config = dict(
    num_attention_heads=2,
    vocab_size=551,
    hidden_act='swiglu',
    optimizer='adam_variant',
    beta1=0.9,
    weight_decay=0.14,
    lr_head=0.00492,
    batch_tokens=16384,
    dataset='wikipedia_en',
)
Each number is 50 + 10 x the weight over its row's rms, rounded and kept within 0 to 99. Layers, rows and columns count from 0. The size before them is the row's rms in percent of the matrix's.

# up: layer 5 MLP up, 320x128, rms 0.0606, rows 212-229, columns 0-127
# down: layer 5 MLP down (transposed), 320x128, rms 0.0605, rows 212-229, columns 0-127
# gate: layer 5 MLP gate, 320x128, rms 0.067, rows 213-230, columns 0-127
up212 097:45 37 56 44 37 46 44 48 73 58 64 64 50 64 55 44 41 46 56 35 51 50 37 62 66 63 53 46 41 60 49 67 51 70 48 68 70 54 55 56 42 48 47 54 56 54 54 33 55 63 50 40 46 41 56 38 54 55 58 55 42 62 63 53 59 69 37 48 51 51 54 55 38 54 26 64 66 40 39 55 41 52 54 64 56 22 51 58 50 41 54 42 45 43 67 45 50 68 51 47 62 52 50 38 56 54 49 50 48 51 41 37 50 44 67 34 38 51 39 39 28 57 44 49 43 63 61 46
down212 097:45 81 50 44 59 47 34 62 57 54 52 51 40 72 49 65 44 53 38 62 46 37 43 34 56 46 51 51 62 49 47 48 44 43 50 51 35 51 45 67 44 56 30 52 58 48 66 67 42 35 51 56 65 50 30 38 64 52 38 53 50 53 37 59 39 49 54 49 58 62 56 48 64 60 59 40 53 62 46 53 51 39 61 51 49 53 55 41 36 65 60 54 52 57 44 40 57 63 35 37 25 35 57 49 41 44 55 46 49 55 60 64 49 53 39 68 49 45 62 32 60 43 64 56 59 47 65 59
gate213 105:58 57 46 45 59 62 30 55 49 50 35 44 53 42 54 46 55 65 62 54 61 55 50 54 44 41 40 53 55 55 52 65 51 41 60 46 46 46 58 51 40 34 42 57 56 34 56 48 56 60 44 40 36 44 52 57 69 46 63 53 56 59 61 39 52 70 68 61 43 50 46 50 34 13 48 46 69 56 59 66 55 56 51 59 52 31 59 43 49 45 31 38 55 78 53 45 57 50 40 30 39 54 48 50 44 49 40 47 42 51 59 37 41 57 50 53 49 51 37 46 44 44 79 50 52 45 37 56
up213 099:58 44 50 47 62 65 48 40 44 59 43 56 32 42 71 56 59 43 42 59 44 52 52 49 57 49 61 50 50 70 58 52 36 51 54 47 47 60 55 54 48 53 63 40 58 42 36 45 46 62 58 57 56 57 58 53 53 52 72 45 28 55 43 22 47 53 44 48 22 61 67 45 38 57 43 55 29 61 56 38 56 51 47 48 39 51 35 45 50 63 42 43 47 43 43 48 42 43 45 49 55 38 61 57 64 56 48 38 59 34 41 64 56 17 47 51 60 57 56 45 63 44 35 50 29 56 47 61
down213 101:48 59 52 71 44 41 39 49 54 37 49 52 47 50 37 65 46 45 60 31 65 55 40 24 33 55 62 46 44 54 47 52 61 40 36 57 52 35 55 41 62 50 38 28 42 46 48 51 34 41 49 40 61 56 60 45 61 26 47 56 48 58 41 36 53 56 60 51 45 40 42 56 57 58 46 44 59 46 50 55 27 49 44 51 54 57 49 52 50 64 45 67 35 34 38 28 48 49 73 70 60 61 30 62 42 52 62 51 55 52 46 43 60 42 50 63 57 50 45 41 57 59 50 40 63 60 57 57
gate214 104:54 38 54 46 27 53 48 49 51 33 52 54 51 34 54 51 40 40 31 38 51 43 43 36 47 43 52 50 35 42 38 54 45 53 56 47 28 47 61 57 61 59 43 58 41 59 53 57 60 41 48 62 46 44 54 45 61 24 53 58 50 72 49 40 47 54 54 54 24 38 52 36 46 46 40 61 55 32 36 47 47 53 56 64 59 58 37 53 52 64 36 20 42 51 58 55 62 56 47 47 36 38 39 61 48 37 38 51 52 40 29 58 57 47 62 44 51 57 31 48 47 58 42 60 38 57 48 45
up214 102:46 43 52 61 54 58 61 59 42 65 62 53 56 63 44 58 71 36 75 32 35 62 56 43 43 69 44 60 50 38 57 58 62 70 67 52 54 33 48 38 45 50 30 37 37 60 39 45 58 43 46 48 64 59 50 49 52 41 52 56 56 53 47 66 50 42 38 66 42 49 56 45 57 55 41 45 51 35 36 34 62 62 35 52 50 52 63 56 55 68 52 36 46 40 46 52 56 45 66 52 51 68 53 40 50 47 54 55 66 32 50 46 74 53 53 57 65 47 51 58 39 53 41 48 59 44 45 51
down214 104:70 54 54 45 51 42 58 50 36 45 45 60 44 44 54 53 65 55 34 47 51 28 48 83 51 40 63 37 54 47 63 64 60 52 33 41 52 62 42 55 36 38 51 59 45 63 52 47 73 37 44 66 51 57 45 33 47 41 56 31 50 57 48 47 60 56 63 55 45 58 47 49 53 52 66 41 37 55 45 54 52 51 48 40 41 56 42 60 49 58 68 38 46 61 58 25 49 46 54 56 51 30 44 41 65 46 58 44 48 51 66 52 41 64 51 42 57 61 68 41 52 54 31 43 57 49 67 49
gate215 099:70 41 60 41 53 48 48 59 57 52 52 43 53 55 60 58 56 54 68 58 66 51 38 59 63 75 46 45 52 75 42 65 44 56 59 58 46 55 48 51 52 49 57 39 45 38 38 52 53 65 46 55 54 59 65 54 53 55 49 54 46 73 49 35 67 66 64 61 42 56 42 48 51 25 66 54 73 42 42 43 49 49 52 61 46 55 38 45 49 51 54 70 39 62 53 34 65 59 38 48 36 51 51 38 39 39 53 44 44 59 44 44 58 48 51 66 49 61 41 61 35 40 62 50 34 56 66 44
up215 099:40 36 49 58 49 49 27 49 48 59 31 54 45 62 53 50 54 48 63 74 49 37 52 45 48 55 42 61 61 41 45 66 54 49 64 38 66 51 53 49 45 39 31 64 53 48 51 40 47 59 44 56 45 53 48 33 59 64 39 48 53 58 43 34 42 55 48 51 48 46 27 42 56 52 57 57 49 49 53 44 53 46 49 51 48 51 43 34 62 39 32 56 50 57 63 30 52 49 35 68 50 27 68 46 55 50 52 66 56 64 61 61 31 70 46 60 52 54 50 58 47 47 56 78 55 41 38 68
down215 098:49 60 54 37 59 50 66 52 33 39 62 54 54 43 48 63 54 34 39 40 66 44 48 37 61 35 55 51 70 31 64 34 51 48 59 62 51 47 53 50 57 43 49 47 62 56 73 51 22 52 41 52 55 54 63 49 60 48 44 67 48 59 50 48 57 34 64 44 51 64 59 56 38 59 60 54 41 50 47 51 53 61 55 62 54 57 45 56 38 50 59 39 58 36 52 47 34 53 45 29 45 49 53 40 29 41 56 55 40 44 71 39 67 52 39 67 50 51 64 34 59 52 46 65 63 58 51 47
gate216 093:52 39 66 56 40 35 66 70 25 44 43 29 59 51 48 40 57 56 54 55 60 45 53 47 51 62 56 45 46 52 50 35 51 40 48 55 53 53 36 34 53 44 38 42 66 57 54 47 62 37 49 43 37 42 53 56 57 53 41 58 64 58 49 59 37 61 52 49 58 71 52 51 35 46 56 52 43 54 47 57 54 48 53 45 34 45 64 41 35 65 62 50 62 46 45 41 44 74 48 40 41 55 64 41 40 32 42 47 56 58 60 32 33 57 37 37 55 55 61 39 51 58 34 46 22 58 45 44
up216 095:41 51 54 62 62 49 42 51 54 67 49 62 36 44 62 59 44 36 46 39 32 55 53 42 44 41 41 44 48 34 51 58 56 56 59 33 46 72 50 65 62 56 55 50 33 51 45 57 49 63 43 56 42 62 45 37 55 60 57 64 50 52 34 30 49 42 56 41 40 41 44 27 51 69 55 48 58 48 51 39 53 61 45 54 61 54 67 39 42 46 51 40 36 42 47 39 51 55 55 59 40 57 42 53 49 73 56 60 43 50 45 63 42 47 80 81 44 44 57 48 57 39 38 47 60 57 44 57
down216 096:47 47 59 41 56 64 38 42 64 40 47 52 52 42 35 35 56 50 56 45 67 53 40 63 55 59 50 41 60 51 51 56 48 40 39 53 56 38 60 44 26 43 39 51 57 44 56 42 52 46 20 48 61 36 42 81 50 38 46 52 41 48 39 56 72 62 45 58 43 44 51 58 50 42 57 54 39 44 47 64 54 54 58 58 56 45 31 59 42 40 32 66 59 72 39 34 54 37 41 28 59 54 39 53 39 41 52 64 56 36 53 37 52 52 52 45 50 50 34 39 45 40 51 58 44 52 39 47
gate217 102:47 45 63 59 52 47 45 47 27 63 42 57 53 45 50 64 38 66 46 65 46 47 48 48 57 40 40 50 46 63 64 37 54 36 22 54 51 64 46 40 35 46 50 71 45 57 46 66 46 60 57 51 49 42 60 72 46 46 55 51 49 52 40 55 48 44 57 56 51 37 22 39 49 51 42 44 57 56 60 53 39 54 55 40 47 58 48 58 57 51 42 49 54 61 66 57 38 55 79 42 46 47 37 72 33 46 43 65 71 48 65 55 61 40 52 46 55 44 59 39 43 37 44 59 41 43 44 38
up217 106:44 40 62 50 57 36 37 44 47 48 44 76 56 58 42 44 46 46 40 57 40 46 46 60 79 40 44 44 39 39 33 41 43 45 60 58 39 53 54 44 39 41 44 56 51 61 49 42 53 41 33 60 31 51 43 43 29 43 42 57 43 64 47 57 48 58 44 47 56 58 48 41 36 59 56 45 64 47 73 55 49 45 58 59 43 41 63 40 38 47 32 50 49 20 54 39 46 61 52 40 35 36 41 71 49 33 67 39 45 58 43 51 39 42 43 60 40 53 48 53 58 58 39 54 52 58 58 43
down217 105:54 47 50 56 44 47 46 47 41 43 47 47 59 56 55 71 56 53 56 38 74 53 51 59 69 50 55 53 46 44 48 58 30 42 53 63 42 65 38 44 40 49 60 43 68 52 50 32 61 46 57 46 42 48 45 79 44 35 59 38 51 51 58 44 35 44 50 42 50 54 46 50 51 36 39 48 25 61 39 47 45 40 33 43 68 46 25 44 54 56 48 56 79 48 40 31 57 56 53 56 55 44 51 46 38 47 39 46 54 60 70 39 42 65 49 45 48 47 39 54 62 38 43 54 29 46 47 48
gate218 103:52 66 45 55 48 35 46 42 48 51 42 53 59 55 58 56 51 58 47 57 54 26 50 38 46 40 63 39 40 46 38 47 49 28 44 64 47 48 34 38 40 42 42 55 38 50 61 46 52 37 41 60 42 47 39 55 57 51 41 44 63 30 54 45 71 39 60 48 41 49 25 55 61 62 44 42 53 44 64 52 50 53 46 42 76 52 41 51 59 40 53 37 49 34 33 48 55 54 65 47 43 38 60 46 57 55 44 50 49 66 63 77 68 60 40 79 41 48 43 47 40 45 59 56 51 49 43 46
up218 106:34 45 50 49 48 39 48 62 40 59 52 54 38 52 58 48 50 66 48 67 57 51 48 45 53 64 76 64 60 42 55 61 49 40 65 36 58 42 68 59 55 55 46 55 50 43 59 37 50 39 69 68 46 33 62 45 53 58 67 51 25 47 44 54 47 41 48 47 59 61 57 64 53 37 46 57 56 56 52 60 48 48 50 45 46 53 39 60 59 62 41 50 51 54 53 53 25 53 65 65 46 39 38 43 70 54 41 73 47 59 54 41 41 37 51 47 32 58 46 40 46 47 59 65 32 32 59 56
down218 105:54 31 46 53 45 58 28 44 46 47 48 54 52 32 55 33 38 38 54 41 51 31 49 63 59 54 52 60 71 39 34 58 47 43 49 33 51 43 39 28 45 60 52 71 64 43 47 36 53 56 47 54 43 55 40 70 41 58 39 38 46 54 35 38 69 50 34 44 49 54 46 55 47 45 27 45 44 60 44 64 65 57 57 52 48 62 44 44 57 58 36 44 45 60 51 46 59 32 53 63 36 41 39 48 61 53 64 44 58 57 40 55 41 58 62 59 43 51 36 45 43 33 48 40 54 50 44 37
gate219 097:46 49 34 37 53 67 37 31 43 39 63 46 44 57 20 40 50 58 61 57 55 73 39 65 47 55 54 55 47 68 55 41 32 46 56 57 53 41 34 43 40 40 40 59 44 48 70 65 48 66 47 51 51 48 56 55 49 46 57 50 59 51 56 49 49 59 42 45 58 58 50 32 47 41 53 49 53 59 33 46 43 38 59 27 60 52 40 51 47 51 47 53 68 49 43 68 48 44 63 54 54 54 46 52 54 54 47 55 54 39 43 54 74 45 44 43 47 48 24 51 57 63 73 56 57 49 69 51
up219 095:44 55 53 45 29 52 49 41 46 56 64 32 52 52 43 56 46 40 71 62 59 62 56 40 41 56 60 67 41 61 50 60 54 41 34 38 48 37 26 50 34 50 47 53 46 48 62 44 39 58 51 68 44 40 38 53 44 35 40 62 65 46 26 62 48 48 46 37 41 52 56 34 59 49 41 54 60 61 43 39 52 49 74 37 54 60 50 32 52 45 50 63 49 44 39 60 58 40 52 52 47 59 54 52 62 57 61 53 35 42 48 45 49 30 36 59 54 59 54 46 62 52 64 59 45 54 49 23
down219 092:69 49 48 52 73 49 38 58 67 63 58 55 46 77 58 63 77 61 38 43 63 49 43 38 45 62 51 52 56 67 45 55 52 52 56 44 52 58 49 58 62 52 45 43 35 49 57 56 49 65 35 59 44 58 38 38 57 61 57 45 37 42 63 46 46 46 57 43 57 53 54 42 41 43 44 51 31 51 60 15 50 47 52 38 43 59 63 64 54 54 56 49 47 34 49 52 63 39 54 37 61 55 37 35 49 50 54 47 69 58 56 46 44 49 47 66 50 53 49 56 37 68 43 53 45 60 60 44
gate220 094:52 36 67 29 63 39 40 25 71 25 50 46 50 34 57 55 46 45 31 43 61 48 57 46 48 42 50 50 32 54 59 39 63 34 57 74 32 42 42 56 47 40 54 53 29 43 55 53 43 46 52 56 43 40 52 52 38 41 58 52 38 56 65 53 61 61 36 49 58 46 58 45 51 44 41 29 59 36 48 48 39 55 54 46 59 38 53 45 50 33 51 50 37 47 46 49 47 56 51 54 51 45 39 54 56 49 45 72 40 64 46 43 27 42 47 56 50 45 41 45 65 58 46 37 44 60 58 55
up220 097:52 69 58 31 38 41 59 49 33 47 52 51 45 54 33 56 46 46 39 36 43 50 53 33 45 47 75 54 41 51 58 33 31 33 44 61 63 38 49 43 40 47 60 40 50 63 56 39 58 60 48 49 59 50 44 54 28 52 51 37 60 46 43 38 44 54 61 45 59 37 49 36 48 56 39 47 40 68 53 56 47 53 38 37 47 56 26 42 49 58 60 45 38 56 68 47 38 44 43 67 55 47 49 47 46 54 54 46 60 74 41 38 48 43 47 37 50 44 58 38 65 64 69 61 52 55 62 61
down220 094:55 51 43 60 50 42 49 41 54 79 48 61 62 40 42 44 35 32 66 49 53 66 31 36 54 60 66 35 72 48 54 56 57 60 46 55 45 53 44 60 46 42 43 41 60 50 71 61 42 58 57 55 34 39 58 69 48 48 57 34 55 34 42 41 44 42 62 54 56 33 26 35 54 59 60 58 56 44 45 43 55 45 57 47 36 66 29 43 56 44 39 46 35 50 47 56 67 55 44 60 57 36 49 48 46 47 57 48 47 66 60 59 57 55 43 51 49 41 59 51 52 53 54 52 49 49 38 72
gate221 105:54 39 47 41 43 45 42 43 50 49 44 72 44 65 51 45 72 51 40 48 50 43 36 58 55 49 68 35 43 52 28 43 54 46 53 63 45 50 50 32 36 45 48 69 62 51 43 63 35 64 57 48 50 60 60 51 58 44 40 60 49 61 49 40 59 38 44 35 59 39 60 43 49 49 44 34 62 48 41 45 52 53 34 35 44 39 59 39 60 64 57 37 46 46 63 40 59 64 45 63 62 67 45 60 59 45 64 46 49 63 37 36 34 47 55 61 60 38 36 47 40 39 56 71 58 51 64 48
up221 099:41 54 29 49 39 35 55 61 51 45 39 54 40 33 51 60 41 54 44 54 40 25 47 50 27 60 43 58 52 67 44 54 38 48 55 75 68 60 44 44 44 35 61 57 73 36 60 49 55 51 47 37 68 46 47 44 54 40 30 41 46 56 49 47 64 39 47 49 48 50 48 51 51 64 46 37 40 51 25 52 62 56 54 55 51 67 36 57 47 59 56 52 45 64 31 42 68 47 53 64 43 42 54 54 64 53 50 51 51 46 55 51 58 55 52 56 44 53 53 45 40 67 75 51 57 41 42 45
down221 100:44 32 60 58 34 56 55 65 30 41 39 63 60 48 62 55 52 37 37 65 49 60 55 43 40 52 48 38 46 49 51 39 45 34 34 40 57 51 48 45 31 40 42 40 57 59 44 48 61 36 49 53 46 55 63 58 36 57 57 46 46 46 51 44 40 62 54 62 63 39 42 63 59 29 62 50 50 44 47 46 42 47 51 51 49 40 45 36 34 59 62 51 57 53 21 57 65 48 33 45 51 62 37 44 47 70 51 53 48 38 41 80 53 59 57 53 44 53 56 54 36 35 52 31 56 58 56 47
gate222 101:61 45 39 43 42 44 28 54 49 40 65 38 57 41 43 31 55 68 66 47 53 48 33 44 49 45 55 42 44 54 63 65 38 46 56 63 60 50 52 42 60 32 47 48 59 58 55 53 63 58 52 46 51 52 51 47 46 35 57 58 54 35 47 44 69 55 33 63 47 57 38 49 60 41 47 60 43 34 41 59 31 55 56 40 58 38 41 61 53 32 46 49 49 63 45 62 49 16 44 51 56 48 49 34 60 51 36 43 43 39 64 31 55 46 42 44 40 44 35 48 39 41 55 71 40 54 55 44
up222 096:56 50 44 68 44 42 61 53 44 62 44 51 48 61 50 69 38 65 49 59 57 61 69 60 65 58 47 43 43 59 52 51 45 52 63 50 37 38 35 49 67 43 47 54 42 46 38 47 36 80 56 52 58 35 45 49 36 56 56 67 42 61 30 68 49 39 63 44 53 43 57 59 64 42 39 46 52 51 53 45 51 62 49 49 59 64 52 41 60 68 53 63 37 50 48 58 42 50 67 39 56 59 46 42 46 44 65 54 41 37 29 50 51 30 55 43 68 69 54 48 52 39 44 50 51 36 45 42
down222 097:62 41 63 50 48 38 58 57 56 63 49 31 43 66 50 62 63 80 63 49 55 67 39 47 51 62 47 63 46 72 47 61 55 36 27 39 53 56 55 61 46 47 71 44 41 53 64 54 58 57 42 51 62 51 46 49 51 48 45 43 49 39 46 61 56 54 48 49 57 26 41 50 43 52 46 39 48 55 42 77 55 61 47 58 50 58 63 47 64 53 54 47 49 51 48 58 26 40 68 63 54 39 44 58 63 50 43 52 43 71 54 48 54 57 67 51 48 57 44 48 54 45 40 37 65 62 42 60
gate223 100:45 40 55 42 35 29 57 47 62 45 29 61 53 45 61 41 51 34 44 34 45 43 60 55 61 57 57 47 35 57 51 36 66 50 61 49 45 42 43 58 42 51 64 56 75 49 56 50 58 54 51 57 55 29 54 62 28 48 49 50 54 48 58 53 36 34 64 53 38 52 65 53 60 60 38 54 68 43 52 45 51 54 70 38 66 43 53 61 40 29 49 49 54 41 54 56 71 42 44 56 46 54 51 38 47 50 55 55 61 53 57 54 49 40 52 49 51 72 48 57 47 36 57 37 78 47 65 58
up223 105:50 45 32 56 45 49 37 31 49 38 35 44 63 65 51 40 46 47 39 55 59 45 46 58 43 40 35 57 49 50 37 65 58 70 59 52 47 38 39 72 50 53 52 55 58 47 54 67 49 44 61 35 27 50 28 57 41 63 46 53 48 38 52 44 56 41 51 52 67 53 73 70 43 45 61 54 59 45 34 44 46 59 36 45 61 50 44 33 45 38 42 64 45 31 57 56 52 44 38 36 52 49 49 49 53 37 46 52 31 52 42 56 61 55 45 72 34 58 51 46 44 35 48 39 51 40 48 60
down223 105:53 75 44 60 53 50 53 55 52 42 37 39 37 43 57 44 55 59 43 43 45 40 56 59 47 58 27 53 53 51 53 45 46 40 51 70 61 62 44 49 65 45 53 51 58 54 54 44 54 57 42 41 56 43 46 55 42 51 36 42 52 40 44 49 33 52 62 70 57 54 49 54 69 28 31 42 39 66 58 41 62 32 36 53 55 59 55 61 60 50 51 59 33 45 55 51 66 64 48 72 42 40 59 46 56 61 39 42 55 30 59 55 41 47 66 25 44 37 40 51 59 51 43 66 44 56 43 38
gate224 098:48 34 64 55 53 64 51 45 55 40 54 70 46 56 34 34 43 51 48 36 53 62 54 48 61 68 45 63 45 36 55 42 70 45 60 57 46 43 58 33 36 56 39 29 55 50 49 51 59 35 53 51 45 58 44 62 48 44 45 58 41 65 65 63 38 52 52 62 54 61 48 65 58 41 43 32 52 43 38 63 47 55 45 54 56 51 40 68 44 32 43 50 56 21 48 51 55 48 40 59 34 43 40 47 51 37 56 28 55 29 53 44 63 45 45 37 55 44 43 57 54 34 68 49 47 56 47 48
up224 100:66 58 68 50 45 50 57 47 44 54 49 50 61 51 47 43 37 36 34 50 48 59 51 51 59 45 73 45 49 71 43 33 53 28 49 50 37 58 51 45 44 56 54 41 48 61 50 46 48 45 71 55 54 56 33 37 44 41 48 50 81 45 49 37 32 53 48 31 38 48 42 33 40 61 57 44 45 42 74 51 53 45 39 49 33 69 61 59 51 56 46 48 55 58 63 34 56 62 45 44 58 59 41 62 64 50 63 39 67 51 56 46 39 43 39 42 50 42 40 59 62 44 51 52 53 31 58 46
down224 100:48 38 42 52 54 61 49 56 40 41 52 72 53 54 38 58 41 55 44 57 40 41 34 54 55 57 56 43 42 60 52 54 55 38 32 39 66 44 41 77 39 36 50 51 72 50 41 42 35 59 35 39 36 36 54 53 70 42 48 57 60 75 33 51 49 39 61 52 30 53 31 68 48 45 65 60 52 44 50 54 44 64 61 49 40 62 45 29 55 54 39 60 53 55 67 48 46 49 50 48 39 48 31 53 46 52 39 47 62 43 61 55 40 52 69 51 47 44 42 53 51 50 44 43 47 56 59 54
gate225 104:36 48 40 34 59 64 40 48 49 42 39 69 35 55 27 50 49 55 55 44 52 53 44 60 44 61 36 52 49 39 29 50 56 63 34 57 40 57 49 45 46 41 49 35 58 47 49 54 43 29 52 40 53 46 58 49 60 49 56 47 45 47 57 59 56 55 40 38 66 67 53 64 50 56 42 30 47 45 46 32 54 54 53 41 61 62 52 62 50 44 44 45 59 48 53 52 47 44 62 76 35 44 56 50 65 60 63 36 55 57 46 60 39 60 59 57 48 52 43 64 65 59 71 75 65 50 63 36
up225 109:58 54 49 68 49 50 55 52 46 62 59 24 41 37 54 37 50 59 47 51 49 54 57 54 63 49 52 60 60 52 58 49 52 46 44 48 68 43 45 54 66 58 66 50 37 42 62 38 68 60 33 51 45 33 50 48 68 54 53 65 68 59 58 54 54 47 56 45 44 41 54 55 56 55 43 63 38 59 59 64 67 52 35 56 72 77 46 42 40 65 42 43 32 46 62 49 47 42 44 45 54 37 66 55 52 55 51 51 59 63 54 59 45 47 44 58 44 58 80 62 58 50 32 46 49 46 42 66
down225 104:52 54 28 42 56 61 59 59 54 45 61 45 50 62 49 51 45 46 45 45 44 53 43 61 40 51 41 57 55 59 55 61 46 71 36 42 33 52 53 57 47 40 56 58 53 50 31 42 59 57 39 51 66 52 24 59 49 43 60 49 49 57 35 61 30 46 50 57 54 57 46 48 38 37 54 56 50 45 57 51 46 57 55 53 37 44 58 47 68 54 64 52 20 47 60 59 46 60 61 65 52 42 43 72 57 20 40 47 65 44 47 59 46 44 49 43 27 42 29 49 44 60 49 52 47 59 40 30
gate226 104:59 52 42 38 47 54 35 44 50 43 56 36 50 57 56 37 70 62 46 38 66 55 52 56 46 48 53 46 67 53 68 54 49 61 51 59 32 54 50 60 47 35 48 68 39 51 45 50 51 51 40 66 50 49 44 39 52 68 40 52 46 54 50 45 69 49 44 53 62 42 65 53 47 34 53 40 80 44 63 40 40 60 44 49 58 49 40 56 53 58 61 65 61 47 78 35 42 51 49 50 45 57 44 58 60 30 41 51 48 57 52 40 40 38 47 66 60 67 43 46 67 52 30 54 54 32 62 47
up226 097:47 62 50 52 32 55 45 54 45 44 42 60 41 63 41 54 51 45 45 41 50 37 45 46 59 51 47 63 40 47 48 46 53 56 50 39 50 39 50 48 66 44 51 70 50 42 17 46 45 50 50 44 32 47 53 50 43 59 52 55 49 60 40 38 55 45 42 40 69 56 39 42 31 57 74 46 58 44 35 50 45 70 42 56 64 86 55 39 55 49 32 50 58 26 44 39 39 42 47 37 49 46 39 57 53 54 43 80 46 43 47 56 58 52 44 68 50 45 51 49 53 46 41 44 51 48 58 66
down226 096:49 36 56 46 34 66 46 56 57 51 43 65 58 46 61 61 34 72 44 45 49 63 40 56 39 63 61 48 53 56 66 57 56 39 54 68 40 46 38 55 58 47 51 40 44 60 56 70 53 52 55 50 43 43 50 39 58 58 48 60 65 50 59 36 60 60 59 60 52 37 53 48 53 45 42 69 35 59 36 56 52 39 43 42 41 51 52 37 63 41 50 83 42 65 49 48 38 40 55 57 67 51 54 69 59 59 49 53 32 36 47 33 56 46 44 65 57 49 34 30 54 61 50 46 42 47 53 49
gate227 103:41 43 54 52 36 61 62 44 47 41 47 66 33 58 31 42 51 55 43 32 59 49 47 64 57 64 36 59 44 45 38 52 52 58 46 62 55 66 48 36 48 54 52 39 50 59 60 42 48 34 66 35 47 56 47 65 47 42 55 40 55 62 73 65 36 45 49 37 36 71 41 58 51 40 49 29 51 67 40 66 56 46 52 46 42 41 43 64 50 27 47 58 53 55 52 53 60 45 69 47 46 43 51 37 57 55 58 34 69 40 48 34 49 66 46 49 43 31 36 42 54 44 54 60 48 55 52 49
up227 104:64 38 49 41 62 50 58 43 52 64 34 53 48 38 47 55 39 47 54 59 66 59 66 40 43 53 39 56 54 45 58 53 24 54 63 53 42 67 53 61 53 46 37 59 57 42 62 41 42 64 56 28 37 50 65 60 57 67 55 56 45 45 49 38 49 61 63 48 52 58 49 45 23 46 64 53 46 48 55 47 59 50 49 51 47 61 43 49 51 71 48 45 68 62 36 31 51 41 40 57 45 65 45 66 58 37 46 64 43 54 48 69 37 44 36 43 66 48 49 50 61 57 42 44 49 46 48 26
down227 102:64 53 38 51 29 56 57 62 35 47 38 49 32 51 56 52 65 38 56 44 36 45 65 56 54 44 57 51 49 49 59 72 44 32 58 30 59 56 65 52 54 33 54 58 52 45 62 38 48 58 46 34 52 46 47 45 39 60 56 42 41 45 59 60 35 39 52 33 54 50 55 53 46 28 42 62 55 69 66 34 56 43 43 56 37 38 49 38 53 64 56 54 65 53 49 56 47 54 56 45 35 43 41 56 66 58 54 51 43 57 56 53 34 40 48 50 66 45 53 38 48 20 65 45 47 54 34 54
gate228 104:56 29 51 57 40 49 37 52 42 23 41 45 50 51 57 47 60 66 47 58 42 57 48 62 61 48 54 57 46 43 43 71 32 53 59 42 62 40 41 55 54 44 64 50 59 41 55 60 49 60 53 60 52 55 64 45 41 51 61 47 66 54 52 43 47 49 32 32 58 57 43 58 57 35 42 55 30 48 48 37 61 58 48 50 46 56 35 39 38 50 53 56 62 64 77 46 45 36 31 57 56 67 53 62 64 47 45 35 45 67 48 47 48 41 46 49 40 35 52 51 60 42 48 58 76 62 63 40
up228 098:60 54 31 48 62 70 60 53 47 52 45 54 45 32 83 62 59 69 57 69 48 52 65 38 50 44 44 50 44 51 65 50 53 33 54 42 30 65 44 41 45 63 45 57 32 60 55 50 45 48 54 66 62 54 63 42 66 67 61 56 41 54 54 41 54 71 48 51 45 58 40 58 59 46 57 59 40 61 56 43 52 51 48 55 54 64 56 55 48 53 40 47 75 53 54 51 40 58 68 52 75 61 38 43 47 45 44 52 37 38 47 48 57 42 59 58 55 40 44 45 40 47 55 57 45 45 38 44
down228 104:49 43 57 73 57 31 64 65 51 35 54 44 46 29 47 67 51 52 55 62 58 44 33 46 42 64 39 37 44 54 49 40 55 46 53 46 50 58 47 55 47 48 44 43 65 40 75 54 36 69 36 42 54 24 54 35 58 38 53 39 52 57 53 46 42 43 53 50 45 48 55 49 41 51 53 46 55 51 44 54 59 45 54 44 54 43 37 60 54 50 68 40 68 39 67 48 39 58 48 64 56 50 32 34 51 39 62 49 39 28 58 63 59 40 49 59 54 55 68 68 56 59 35 51 55 39 52 50
gate229 102:36 46 43 45 61 41 57 47 45 40 27 46 29 56 66 45 52 68 48 68 33 58 46 52 48 38 38 60 30 47 59 54 51 59 50 60 28 54 31 52 60 52 41 49 62 56 72 66 60 45 51 41 58 49 44 58 63 50 65 47 44 61 45 41 37 74 52 30 53 53 51 61 41 63 54 37 49 39 42 42 39 59 40 48 54 44 56 49 62 67 46 44 37 51 57 61 43 59 66 39 51 32 54 53 44 49 40 51 62 59 46 56 50 46 54 44 43 44 47 52 63 46 72 48 43 40 49 34
up229 094:65 52 45 72 53 48 58 43 39 45 44 34 52 53 64 51 65 50 50 78 43 51 67 48 59 38 50 44 57 50 43 64 46 43 54 40 40 57 50 50 51 47 51 50 45 60 56 38 57 60 45 54 62 44 42 50 49 55 40 65 55 35 62 50 45 35 36 36 33 64 38 24 42 73 48 55 62 50 42 52 49 56 53 44 56 45 50 46 59 60 54 50 38 49 64 64 25 44 62 30 64 52 68 39 38 45 66 55 56 54 59 43 54 32 56 41 42 55 45 48 47 42 50 62 36 49 47 70
down229 098:59 54 42 51 69 53 40 72 40 55 51 49 63 53 52 55 48 45 45 40 65 49 51 59 67 59 59 34 42 58 38 51 57 57 45 38 49 49 52 40 68 55 68 49 46 64 48 57 35 58 45 68 48 82 43 50 44 48 52 54 54 53 41 48 37 63 54 61 34 50 49 37 56 31 37 62 24 45 58 47 62 42 54 43 70 38 53 50 64 49 37 49 43 55 63 33 52 45 52 39 38 44 46 34 40 65 52 59 53 60 52 40 36 54 48 60 49 55 33 59 52 57 32 48 56 46 62 44
gate230 109:46 47 24 54 40 64 51 48 59 58 59 48 46 70 49 47 57 58 55 33 47 61 55 56 38 48 45 58 30 53 43 56 40 62 42 47 38 30 50 47 52 56 49 65 46 50 66 82 43 48 50 62 50 55 61 49 69 62 60 30 42 59 51 55 57 49 47 45 42 55 44 55 40 26 35 55 58 54 50 48 55 50 54 51 40 40 49 54 58 58 52 44 56 43 50 71 66 52 58 36 70 46 37 43 35 51 33 44 47 71 52 55 46 55 51 64 41 49 38 62 50 66 46 58 56 60 45 31